config.yaml
qk_norm: false
init_std_qkv: 0.0332
init_std_down: 0.0
beta1: 0.95
weight_decay: 0.084
grad_clip: 1.0
schedule: "cos"
doc_mask: true
Each number is 128 + 32 x the weight over its row's rms, rounded and kept within 0 to 255. Layers, rows and columns count from 0. Numbers have three digits each. The size before them is the row's rms in percent of the matrix's.

# layer 2 MLP up, 512x192, rms 0.182, rows 467-500, columns 64-127
087:086146165183136076141122147126106117106150111095127164110181196159136106147124165167153105121147113134073147126092158125108090157119116163112116109131114088132133144118129161121124116101168100
111:139127154117145089100161108108112129116120168151154088124116115142181135143158097134149190035166163162073119110086163121123058116140128142088152132161148107092144110206140090107099153102113078
081:090142149130079141165113100107103153098123144119093167139129127063113104058125145126138175125112065135105111116117134165125143092111165055183092113157119142122119160086120138162039139142128018
100:144106148123151114143107085089110116080187126083166161208135176163138111112150095101127130180129145133070116151192079136163126170069111189141110125078127114186127135131131115106137105183128149
085:119096181129090064076147152114099096085172143094179168109148117122146140107087110119110128158085176121071130110113091121077143142188110172134169078108086094128104129082121134088072117154157135
114:207131143173172101135135134134180105188190113059147105118122121165117118114124065112115186114096106149154118160143128104148109144068121183145165082186154206066122153062133157187138121152165119
097:094151083109159136151154119120151144174137136132204093110119116160149137086131143125138102109235121163139095090122221155165106198181125157125100177114137126111160064126103166173116156123146133
101:148114113127156119107168132082130098118107157141122109112117139153130164077162124100130142168172116210145161181130135175104103113142144182058161178096108157131184139198081127086144155125134116
097:161122118157104080135139131125120053113128153123104153151113078152159162054166139148085078149166089118104144140147092111097137094140101158133107129176172094137114127140158100153143070132124118
119:070085148088109115095150144156106119157117192145118119180055090132119104140062159169117106160148135155118140208092104152176110135121200103134117174158136119098102126096132168018102132137159153
094:106075107096210097124149134109094125055172138112082145177142120086096136145131128112214107122152110147104127114154123156140056120124117166121070101153180103126100093144132147138141121157145176
088:108107133113191104156107114152095058083144099132161173127167150175085133134198138142159146144160129082151113107117103119146105138116098105155127116162175155054130132099170085165074113119090077
100:131151160101138117153109122124118128164138097126134115095186106128163076109156162150159144040041184097118180080075138114114119156131133075137138118116122126133150115131146088168157099063166098
091:103177162136096044106127069103103157127105098120093133184043109088151122099126219123138133120096127111120088155160252079118144124092185155093136138123131134123066144044077116185129068128143133
094:149089184125111129090134098136136136131134174116210168179141117174062084103063125123123126157147117133134120148089114138131109106055137133067115053143166157180162186100114151132117111138129161
093:100123112143106085105140116136115150107159156149111161159134131144115174142123146151095127161155111138115146125090147096163173091135094154115151136171069136088177114150104135061134151100112156
105:133111163119072121065125129144124096110093165178148149093128097079093136129105094107136164142130109103142180168172181129112110118140138129160101040136110143159066130132150127155097188154177142
108:094145082183135103133176105105137099172107126154159120104087154043150158100116081114131069181082139098089141146144107110096091095118093125159165106079164165148182160084140111135101146110103107
098:118073172158179183130141082100148144129104137123164103150109142119136116127116122089153163103128121134128076160089120146104131123072074091116202089148123089138154123145117110136101131132095096
112:142126116143126074100095198065125146068152144123109097127127115174104176072146084126112143103159110132111149145147178178114104158106158086121148103153089080137142119106082154157163098038136162
095:117186096145173143130130097069137081136153153113133146113068152127123064110146161117102104094119160188138114098139168119099116163067116087122146111131182104082089103163127138113147111127128129
107:123161090125191117112131087163142122076141110140124160143156089120100117121076122084145108131130145132130139163127094093054111199087067059124152091119169119144121177150180112143127118107124156
099:175114094140198092112163112223124162140128187124130176093178111161124151035167047127058156086084177110102094120065158153075162161165188174131149161187156140124124115111188105119102114177136131
100:072155163134088168106106093173095125146158173171082100167127126152109150135170181137120145146142127142103122107153123104130173176075168073109111119137126178122168197128084152115175097102177106
101:135130102131103142109147144134101110153046099112199127138152158121150091082074161123175102162132146112081108137134073143138108132131169100117150138131084141135152142080124168173151113134131099
100:172109125202144132117157145152142089089043140147083164148077122108123064196178152168161133143155191123142156141165128122140157125108102162185103114162158102140138090174146118104109120089120132
090:116110115041113133127161146141099064132151107166106171071189100162130135129136161159124121107116130109155116160127155142158146128127139069150145142133166135094069131122166103131097125140111116
105:173114073160106130157112169152112121129150109090044119117109084165192099086171121175196148132151083151150112132133140155124152136131143039163143162119128125078115141167104105072103150178142139
088:128108171097080151146042152084151146160174058154168144136085139161101108111066132162127199130074126041147102152089044144165148090134101123185151104125159188109190104113147129136132144107116158
101:080128156158135108133074124117092093121098136085083173074085128115131136128127159155118151071115162124108124150073127113201142111180134082201124141161135190073110118156102111093145138114148096
095:122188080127128142052064159195165090122090177173110133164104156157107104151082100152176128131096157131134113064143145102084121115142143162103146120149133173109135139118097116122096120079041129
095:159104108188082107108093135082137115149195174097113145156125113122207131134065125136174130188121132087084163123152155155120112110090117184118175140125151121133101099149179110153133110105143144
101:133153143081171158151086106102142135086161146108129188113109126059075138155090120129140142176091058203094127129063108149140112141067154115126142119129110167150135144141090110093109121161129093
097:173117079065123091172124159085115102125102163171195144096086147136100105131073093129119174128124202108176149131156156115124167120124115146132116131132141082112117149113104069125129127089147139
# layer 2 MLP down (transposed), 512x192, rms 0.165, rows 467-499, columns 64-127
089:125118130117138117164127134164098157107178138137114144128169128074168078156118070125143159090150066094110141187070121165151136164115125158140105119195128114128149176178105151114186127072122111
115:128174083128140115076137059131075130091057107130125181142143154123106136129127144117152151188140111135176120128120091231133119116102126093080118116157106144137102088080121141168089076101142104
079:157121104178077168097132152145160086176155117154092093108131095136134081152119080147128085119158130112116145145160083173129125097159142136103136089135152104096157115146165121095105166139173158
093:102068111158149172145145160046122135151089109127135135090129073123108113133129098144103153112126076161178091128100097150090117172127108130096168142202192034157094104095088104111143145155162144
093:112144060159136063177165130098133124119120155181116091127122144142124121110149097139085101115119137098101151104140084155104141104089203090112142124132112134105085063112093099120159129051122116
113:130116174100150108124121104188098160133131123110116164138150152103141079111113101116160092135175144164145104172157197175105088093141185108133126123119132115118140157121155082128091170178105154
098:064115144106103100118119089103157137142116158089163116131150127111167138089139124105185092142164100095088161131170184142136090150140102140093142130134102110087073123150079125161150134090170140
102:152159109089122107165171129141102122110181171102098091147116130102106116095159099066189051191133111201127196158118111221092131115132182109142104138093146137183170110145112078078088155122135143
100:140108149135061083123143150132101111150211111147129083178086119118186131119126140108115068140169127116073159163103110165103118203102088096100151141213148127123086113146161093136108068104106107
116:153125088152041060136141133183099126110182114105087198134201113173153159114183094077142159088130096162156070157118166135126173120146155119108127086103105149182143147145189153125181165128113092
097:109113135135157157101110151155083144074120100118148134168136166080153109114149181107088101206156182144125156175099143106098063138148128192117111135141198142112149184107102175125118165159118147
092:117150133179155122169165172061106106138134177079100129172113131193135095130159127080180104096177150132133077095127168130117111172105115118170160099169128151101143117134136148154098162134160135
099:100126135117064106122133148173098129126061119117112118109100127150148191145194104106144126096098150182150075131105050138127113098127145097146060141121148084149098168129066123111155144109128075
093:182193127115147076158159107105126102096146138079137125114110153173086132101158137182146100169127177060120078124068069153088148163079145099104163166082153116118037090118108128105100147119125161
093:106113086143100099102149126122086125103117131158157098085059126163113146165185155143170153105111057070060156162176109134126131169123166095100064111147106138128132150176125126118072172133140147
091:128109178116121141140148086111116133167056127149101082099167036169145122107125095113103191138074117075132068100147107155158215119123156128132100138151126107091069126121184163155089140116102090
105:130082167109135077106127084114159132133208058053082151139078136116111186186165148113152139124112095163100105133198114191131073109188131126117185136128142201125142109133104145109060174099099137
107:111136162103098105093134105092146145090207165146131202173101108151140078155089127069090155141080115163144060126117119124154071123097115159115121112136110134159121124139088127117068133102119155
098:129138167135098111138169145149127153139088146119148099116071146149155112171124097072140137177108129127140072117124169136079095087057102101115084100141132142102131124088213082121116130156102104
106:153167164102140189153150055113186144092085081093064150162071078215161095148112135167140088096119115150147119144115160086151180091152093104141121111122179163202104152154134108137099118168112110
098:091129156145132168123113126095174080128079136155184080128016131126111138097115142084102152155145126085156148136133100126082200173138118099115090126156131108079078163197105160166084155073103090
100:072146120063089179141123202100124107160135120155070113127077164069140158104168125145173095133153151132159135101098118178134169108104156127157149082147113140074105110124103115069096143114129156
099:148093129122120161158131053172150104076097145124156108164134115116100095082134141179109142095091152117093084127093090130111149112146167111118062113116153125134136116132146094117134099119157209
101:119083145124131144097162167047144125138101036115154118099122179007100122096111097150145123104096098133117151148088144127104103100135081161115156117138137086167120120156159142108151127153104160
100:141120134174136118157146117183042126110215129144169106163148195138122079139120155120142025137108117216100108136143133138124126129078114043108109166134126112111110161171091115139133130130137121
104:119126127138116112148110098103123163137135106152160111088182083169131158115093059143113168145092042114058150097097125135077147146131104097060094138073156112111128142108112130178120121095152145
086:129137154126158149136189117196105096196174150166101162115188152142152133148108120111161053107120098122106115120085132155165109153143146084115077140147157189158103159149146108124074164059123176
105:189163136157143089128142120134131095136143162106103159203089069172081047118113096166143150196106078105134130095088148110151147110100107113104111127109088130112106162073118162101095147167150148
091:117143113119139124087084114119144114129142142093186111127129154159110144094196133107104122150134090107098154158126161129146159113153138134091149190088194127192100134163122166182108099179068135
103:142118087121043101070156133157137080121170134160134124157115118101071109149124064105086074128151183111128123099135115186136138196090148144136145166133088100115153117060087143185161126139129106
094:160105162139136152109137130167106176149153139127118086072159112118171151142096071180153082144147174126121117164130119137069153166128153079184056213094102165142095116164152104120119138156120119
094:135138139157209129112119136152144122079102151127115145129094119172098186135099152129109134046139163162160120131150117147131156173157131064106111107149165096131137107126092191137134081189102119
102:109138174161089089114105126194120118152137141122128139125114084081127137120137101109083160133099163137154136085203100150195113171103088156139132128143133136071126181119187067126131199148118163
# layer 2 MLP gate, 512x192, rms 0.182, rows 468-500, columns 64-127
106:100093160015122134108145154104132137109116170150137119145162116144146083111077114186090186071154168203096143132095164105152134116126125124138164124149175125151081158192107138128119163132102129
083:138185131121125149096114132119114159103103151123134139107135095118143106103147068154123082120141071137134100096120145242065180138136162093196114092136083179084125131120173121156108114132160120
101:060110146102123110117125104165134120098109120152121145125162116070136135173156133155166100109139081141115178103094134182098058115088148125107135157099145133151172129132094086128101117188141102
090:088144101128117112127187155119106103118129160169138113110145104138087134125145121110119141137110136130055158142148110156140132179128142132144130116136169067108093088138165070164105125106136142
093:132063111191123196169134142124145112173065093141097074143123167165131170165111142149079090141094117141067148093215149133185091190157085169124118121109090134152091106101124143178171141114112096
095:123140190108144134166126090114139156167141138083190132148126086110143141146121088086167116209144134069146053171111227128126146101185090112091121147133169137105145161084136154154108126165130144
097:170116161115092190146081116149130111169162027183138161122149124147183136145121128157087192104102129111075148116138123138094149159139153200115179172162115107095131119146135150121162121150153104
103:148130134128130152119095112125115198130131150146161114133164113149089106170097140133175111122066126212134096121141136124169121029098198177143137114178102156126131151135116145102046120115113113
087:139130124152122107165120075164154157128107136134071173126169139094136230133134150121121140083148099157123128116129179133138160130059144185162111108134086142071101083096157088127148135104094136
094:128137122120149044173130093154145120147162120092098165155074095100112120117106151121139070178124128106133154080105116128149170086077167144167087126096111148128107103139202111157111084084123184
086:097136191180171140132026025118182115103138170076095163098113106175139126172106115166109140115147109111137093136093065135069086117136161023103096188096166174115107055136139090122127100076107119
104:154127165129095157059119122102135135162091139157115138173065120160081126156143174118125130153142098209097108158150106116180127151130160178148165112150158127124104115127100149135146084142126159
097:146135137130115082147129148166130114150185138100114136135046107089093132095132171114110091139179154112098103172132176093100163111123189153137089174104112096100094138105107149141110086134206083
105:114165138126096118188077128129064100084070094112127167126107167141079119158160144138084123107120115167077154179165102139133058160087147135182166038116138122137142112184143181150105123160178159
093:098170092188123145116137148067157128157155138087150130150131138144133116192114119118145124090139134143124147092147133189141085102151048114130152113122154156180112164107139135201139134130171132
106:139160158116139182095123090141096130097063152165156141129139105057133125100091166160120099099134128118140149173178122060125196173081127090129040108143095125121091136133123112136124146112128149
103:098104125131139158136106086091083131105111139123117122145118142136197068076152169125131074160150117124101103183079105124147142135146136178156136071144168120153086165149123108097019085116136171
102:116118154081119094087146199127171139111118133159103093078150161199153148117163102082116145172116103165170144111183184077150117134109113141088131147170148110074129099119150157074106115087128119
105:099093104123097112143120127215104161110146087128105102072104100139122187116166124130131135089111169073122139136121137078093117144192156116203136150100133123105109097111076132173138103127119120
102:132157153112141147124109108090166130136142144139167160112111177147146161085150152097165139116106096117143097080167162149112087058041135138087115122181158060133161159154159131147141117052119076
102:066160118088148176113120185170082084121146147188072151090131145127083128102107089123122147137111167107114065102097127162161135104108054188158133156115123084081124138159108142155078150169126126
104:169187186105198100130137134118134085168122126165144124115127156166125141114155150113125147153168121153131130134161090136112120085113098118137109122175134123096116146140144131111099168141108117
102:125145174196116139146112096127118163086089148171113053151101095208120120120159173103138123146144065098058203110126118110088191136101048091128108104115114110170105153164127093131109126121157143
109:098193145058136081156081176122078091080111145129137134112125133105145092121091136159151120140147162145174130147153096119109135156190081090134124124160070130161172099134152137135137101151142151
102:142105104123149157152108148132121120092115165099131163147078132142124155148165117127114103105092102101161094136138141169140103112129076192105198033123176133175096094123180126130136157113098102
093:148070120080149182190107149083085092156170199095054131074126144176107149123106130115116073131106126062116107118112108076121125120096142113105087158118148116137101099192152120047101133166133123
099:092129178123159140108138067101137124099152099144197130123138137073125197124089150119126159103165207139162164132124074110092107172168179147171165135157142154142156167115112124158136123088129109
089:166106102095101125007090133143074107144119176121166124094145124206148127140138142121159145119166105137151148134145168079149134104131125185092120120136090099141143181204142184064121159217188034
102:143143114116093117111136138207188175208041151121150124124146070126154099139179131107157137107138066088123065205130184147150077120070109141159065158149082136110098075110114106116140166114107160
099:168138147072169119077184126132229143170133077186143129132172086129127089175130205108161090195119134149142147158182140116154126160090061124161122126103122122126123136143122146157099137148123135
094:133145122065137114117139125146148097118123186111099104091087091164072119135112153164105148122074117142128206082141056155146133141108157100156145075065156107191154134160176151106104172128185103
103:173096098101126076111173171100139116151155145175137125150075144118123174107205135160140197115121138110132140139149146149111131124134139133103155094174124109148177174148109120087110132135153158
099:098115165157118104112139163196216140157189135144126171226107115136122119100139128133166088114099109159089107086175132131132153140085155109136192135170132122062116153037108158129142151126063161